From a checkpoint of a small transformer trained on Wikipedia.
Size: 9 layers, width 256, 4 heads of 32, 7.61M parameters.
Architecture: RMSNorm before each block, rotary positions, no biases in attention or MLP, tied embeddings, normalized values.
Training: a variant of Muon for these matrices, 5085 steps.
Each number is 128 + 32 x the weight over its row's rms, rounded and kept within 0 to 255. Layers, rows and columns count from 0. Numbers have three digits each. The size before them is the row's rms in percent of the matrix's.

# layer 3 attention key, 128x256, rms 0.0437, rows 109-127, columns 128-255
100:074097129126130164103132106059147110133174139139151171115032125106117204097096173120185115059170100152188142164129071113153127191124131075095152112110191161097201159129114116146177165090107137076099086136108146096126143173053125148102131141115140108145108148122125113100116134156126156072122073120092184187134136122146107105147106121135095143073093120062113053120155110173124160132133
106:148090132138188234150122133140118153194077190147120183182143140132139137141160177191162097132094092139136193126088138167180129093162126167186116082136133095171165153120136124172139156144115130128161157054116143147152107110091064126165119111120113122139148139174110208149113111171106120114155174079139151079134084117136136119157155194167139075133164089124087099115110135099100099113120
113:085146131039110143175104098143109188141111175117095112179159139133123081133141160132111097109089058124064117115115116150164128077144146123138125135140058206130217187108143137088134090105113147140125173125102135096124157114169129169138152212138148126093153128072066112098116130131131131083148130151136117142090121178087115093116106174157138120136157117147158107118143089160191182179114
104:108167131145159110112147141111072156096099150125130144107082123138153116126106159133068173133161186121114147160160142174180118123034111120083168138095079154109098135120124183113150150113155115131082077135156158117154138167108152095144138110169078115106106114093126139175083178197130149139172167062115128136106184135125136074155101105119107185105129156125131045130118096121098091063125
080:170109180134142165158123159131117119148097109112167189146138167122209102152118117105130155121102140122101106096097122114091118057136223106153089104176134146116130149129131103160160056157149142179138157105117100117086171073040087125065141080141094135082120122132187150093120066152160118105160124129082129116176109151125118147129133119154138129153136156072075171129158126116126126072076
074:152170108192117112090067102143081095149114081116137144182108124111188136135107121162159102119173130137141117165109152151189207139181107128119107116140133160136092142086150084128159116173196142159186138144187184068111114170103128146211149119118110111075101143113128135147123127150177144131127130175161117159154123183147104131082115090083156110096163108073108113115159130139093103207114
108:106141177099129111112064130143109107097119165136165150137135152119151151133078176189113120051168217114116133130105159119077053121104091110101123151132115134121126119093131085099118186121134118116112119058154095155126102120147123163219079096056138105212150152110126148161133165172108079139148127076133103159122172104113090129097151153057175133101107066138124134081118121129150111149136
092:158106109146162109145118109147079090148107083062117142092120135138157149200133066064151138114112105183171070114130132146134192129132146066151134148189147133168138176103154104174137140108149167091131143121116139131070095124093166121085158068174109143080106138170146114110144099128098167093146096179103072118138159151142114109177159127159128074109183156103107107167176085167175106096050
089:223224218110133159084121154100059170136071115139149181119088139117113117108168138104127131128076141107124161116150121153183063163142107111062149168089149106128133145143103092101144122196166144127073098099161194094125136121173140061109099134145115134141105143124134129175158185175126132136104145149109131174081107131126104093148102147121095110162106107192160117145076095156120108123126
093:120086074160162057136097127132122152165135156133119197155156115173045150162169097121185074194123116154118141126125106129087075124158112139127113130164135198168155144080173113212095087155122105143131129141099096159185079103067137148109150100092110168168174204149101109107137114079058110127193078155104181148116122113132082135099093139135073144135150051063104175136158168111168146082116
099:116125100135148161137064109110119055160069116135151133116128133143118159125105092080159168117079051156170165096094120123119154158171140054160138132166161137135157150103154114144136099103106159151098165111063083154116074111144166092149120090151085133168163118156130142124196104112120096101097136170112057167131062070147067118136131120031122180083161153103164161188127143119122160117121
103:101138103131146155084136079145097102209140124168117103153152145106168070104159131112092075107101150125124132168090144112089138115133159106137104095103102139132165108083155112126130084137152136108138094099111105103124033149117136140128112168135205083066086153154110225132085075096106151165091136155106197154112125167155131142118167169132139152107122097140135086143067122162094155162063
112:067123124102125152145111138135132155100128153150135198137109097124122112087131105139061088174091132184098152145061101126134141122134156205140145146166128130144124134146110159162120144130131195130135128175123099124162128205142134131128116138145082083111097133161118135137133140111154054101106163129166177122130137127207103137099127136087148157164098067177109161141052147173117172146159
111:144111190129104112144056110134141111167151131147131144140107087171080163176113137125163097123133169092213170163118132150088121140114100121156143151109065150139118095150122128121138135205149082182160141127125137132075131183134134144127142124144161128120105117136151118130135163105157114136128132176150123096144150183054122138091079153105084143165106171059128118124117124080154111086146
106:044133112066170074134156137089050132141126147100108136163160061094113111112080180136115110129117172093129162114151144134111095172103142171156102128092161108116120178094131176131097123152151116109128182099170144128134204184128210104152084122124122174104079123127173146174077134095082145085087131145122108112152105111098163102184151150087101141152172160180161113103139127162140142076128
110:100114124120148179069082099104079130074091115153165093132074129101146146113120167089124166166106123156192098171151123143138163142054143126108101100129108143134111144088111123138128123138114101187124108101148108117171154166120128170121152104123105097138125139166139097152147140115090164094113168128162129111137154123082103074095144172065096116147182141153096099149143128212114149105101
097:137141110111169063096116138147155096109108147154112120186112143122108102149122154095079105111126194153162145169145117106018135133122157048101118142143119151123102131132131090121149182075115106135137146128124103199113097097077187113127092124162134104099108090183157026161035126091111083153110187123132107114164104147068110123108083137063165119101255130095152179080115144141126123168121
108:137166119175080126119140127085106097134110095123072126137144154076177122138097050099130081102106098100076111141178141089116107120084171171176165150121066142124044102141144162085121094137155120112129160176172115136139126083119193168194139128165166136192115092075104127125152151155162175205126118118101132051125148171118166151129106148152117155157135164147157115077137104146215142123128
102:062165115143152097172161117075141103136127110122188148098107094111134097192097129101177067106129147140076137097167147106125140169135172154119161104162144081121153098145121145132152111096130127119155137158111134150136134080100182151130134123129140076145082098120124123109119092127122118183079141098170137152076100105096152168082194156119122134160121081131142095097172091122176079139102